config.yaml
vocab_size: 1877
rope_fraction: 1.0
attn_scale: 0.125
init_std_qkv: 0.0601
decay_shape: "linear"
Each number is 128 + 32 x the weight over its row's rms, rounded and kept within 0 to 255. Layers, rows and columns count from 0. Numbers have three digits each. The size before them is the row's rms in percent of the matrix's.

# q: layer 7 attention query, 128x128, rms 0.06, rows 17-23,81-87, columns 0-127
# k: layer 7 attention key, 64x128, rms 0.0598, rows 17-23, columns 0-127
q17 072:126119132123063180107113124164171117131095138152125115115184103101118083110141057142090118079069107165133170134175125081175089079126077064103094139160117190096096109147159069133189155141135091147132181100109131149055125141136177191105164158146130201144170134116150176122089100155180105170148130098133095089126092132118142137114147114126125158171088138108083145126114084101118147147170
q81 102:130115123181169092137123058156107126113161146097186076120105133127154127111153180065094148091087133103140152055169112103107152074158168122133134120146141088104134176188169109047119105134113124147131081141162122154098107064139087111134124129205128131095081078130113146120169121176117131145123048098132116164122109105053160124084133142158122115145118125107148187162095133193112140152086
k17 079:178076130130154166094136130163157161129073122073113148157167157157133107149058178159167131157113139170191093137101057073150176096080055123057133171121120123135067081126096124168126111150120153098104147125158121129136129147123125108136170147120118134079172115121130167091138204100129135119130109060103142102107116128123122145070123181140152179071139139154098093117117105114173198146158
q18 076:059153136151126184111126147119087139112084162124116145101140075063144167175128124116070118148139191144135060179111160165145191121178143127163134161136121141138120078128140143107134080139057182148152122103132107055161159108154108139121104146145128128130146124119100121145125146115141124159152206119228153109111167171138113156138057086121185100125119128130151125195126185122164081148152
q82 099:130172164130168139094107110082155146164142083147062153099164133141115153096106106151125131159104095149127100172121171150127102188149080149110094070161199091128060141121132132066159156149129104094198133128117129052159168115151076175097140154074129148098138110085066133087149132098149172094134160133117169176148146168148110198148067130093138159147102101131152181118124094120142125103093
k18 090:135173149131113135140128084123120158188091188116132106166059123189113099112068139134187125151128105127161074123141192190124087123078128195140157106162126137169111128121132086081129097099074149111168142115050107128183119127174100140174146143071117140094182106131169153148159098112118143103148159109119123162152160136132104111107098062176181096123170063124139174165094130127145129097093
q19 081:140103192100106155066128166152113107126117110093073095095092117132142155131152137111151135105122132137121133126208143185171093082127137114099164190139098158092120146146135146116127122197103122170121109013108140107153120077110095111116022121135143158153075113097135154212109093138162180164091116141145161104187189133135105113137128124125111118105105133118104092091118100146149136085089
q83 083:112103148086179177177121120113121110130087150067178092112122204117116120081104152105077080097163172132091133117149149170136104136162140081067089192158095050170118111133184124183168138122164116128172114151150120135099154112167137146111157148144165111129162158102103143146111148104130138223097139089120124157142121095152197126104122117113154143163075103118132126138031153139143110114158
k19 108:114101137169097132134167195194155110104122167136133172106121106155121076145167104099132115098073076070108129120200135088147155131172129182091100136112123131128148152135108171108160113149097123116132213079114159149145102125068134107176121134120120088181115131111109167178182156117152131124149176198139099102101140129164115063130064163179104151119082065159127106103118164123137108074092
q20 100:120135105069116114177169103167167127128172145132134129124139116133123082119114073172085107068125063143132153164172131082172147123074078143136106140117104161117107056167139066137185113121125085059115163136156146088126084156111139142145195213119121170112171113156168150125144152128138129182136103124124127109115081130069162120095139143118120150168117117077056144131141071143098182110176
q84 090:113133109138125132124112096100033092108172146140108114156068128187149192168184140131113164134146173168116134104155107109102160163120115142130146079160122143178119144139130167109041110099101150130143093131111108131144149105179153181115106103129153110116091115212164099117104113122081152136148101115123146137164200074106112143212114093106136130123152135054104181115166158094089062154127
k20 109:127112141150141110122169155167131087091107128163140081093100135110109101181154110098181112109118108084118131182193053184086121189146083119131144129118175096120219152168130094127127087163138140151112170097124165114166132114128177128158130118132150214140136090177076106138116135113144102117196193150211112124174148081181075109112090114136131116128107122146128122111122157137097093111091
q21 092:122145207119128125129079145105064155166114108105175076155082111106156172149106105093161175112100204119114091160151182135097164154177175210186077092115100116166126066156112131127130108104102098114130141146092173105163128066089182123129121160129102059137139105169105076136154149115103137159116123176142122127180144148136104133108127103165163126088143156146129147151170162118083101096083
q85 097:117100150149076101179155187132177104126084129106172110083137152130137059121104135145102111131106163103111165122172090121153101091145073116120110172101081179113147138157127158157196113151115130094095156132146153155099097170071083098136135118157102143120149121116130154107148200102145115125147160118194090089124077143244125122100063139114098176160122103179089088118127121123118159069153
k21 129:188120106122134135135118142204145115136068165106130143161135157093153112188180133122171105152098187185157118130149087103114198126121066088095153115163132118097141168116124099130152093183114115147120130133196116132138096138117168091167176101178121147125131108176080141120155127152137123114152100143207119129178191071107146100131111145119161190079190121129069103088149144097167125180107
q22 135:132181110150092158140150131164182115130157109176113139172193100157113125129103141123150100179108135147165139114110132149106114132167095141093101155161096105138131189109141178076028150113094150107079107083099099139151105101127087067111065135138117137216093130109111122106159125146158168195097096109116120142144146069146133067139126150143083111081081108115076142071124075138155127090083
q86 061:150162125090112106121154110104113090147155155156092178149073120178086139175139131169140106143141116102165106210057199146148133226115108111116172103124163133153094086111129096146090128067117154142169094103083101107166150155126153153116121138064122147079106158160130155102166119104152156139122145164142158144106157071098129164186158161121158081095148128109122103176151081107073139076090
k22 132:138140135129108079089093151139141206147088127138113165158078132155154119178137190214179138152134116163114198154161080095110112126134128139124094084153150096167116223096050153151103131164141112135086147106125138189154100150117127141113093102134159135161116091126156131060090145109148089132139121055111139103133116168151084096058104112092131117103108118116096122131132125116164155179066
q23 149:156140101132138127155133110176094149158093132131183081103173136159157067152143090124098124135113142158084162117131094097150058111151116126114102115144165124135092144121113092126162126054168105153140118165097026129111118196104128164178145130129095152208180115057130147140109165162072039162167115117103127124103089059124149173167106099159158093108142146126107149145158120102114160119120
q87 042:107055153172118066117169101082109075130122172122127113218164080150170086109115122090102174126113121154131085098156078148136129122135152127136114159135137163178150106134110162142092132130118099062130155114187155112107187034177114126138098147178143147136147105143123093146108122123090144168203152114105177144105141134111156115103129114141140141170205112104108138088073162156147093188111
k23 140:167171151132098114124098158152118110163192131202128191132141112146173084131167137089108124126086134119110150125084140117072110085087093105174176090160086145100133102118173110100140132099135052160142120118176146127138098111143155139206114095173111140151129098120115177177097169130083117171091101117120110136108086155143126101172117105110158092122139129127160068168133100003119157136092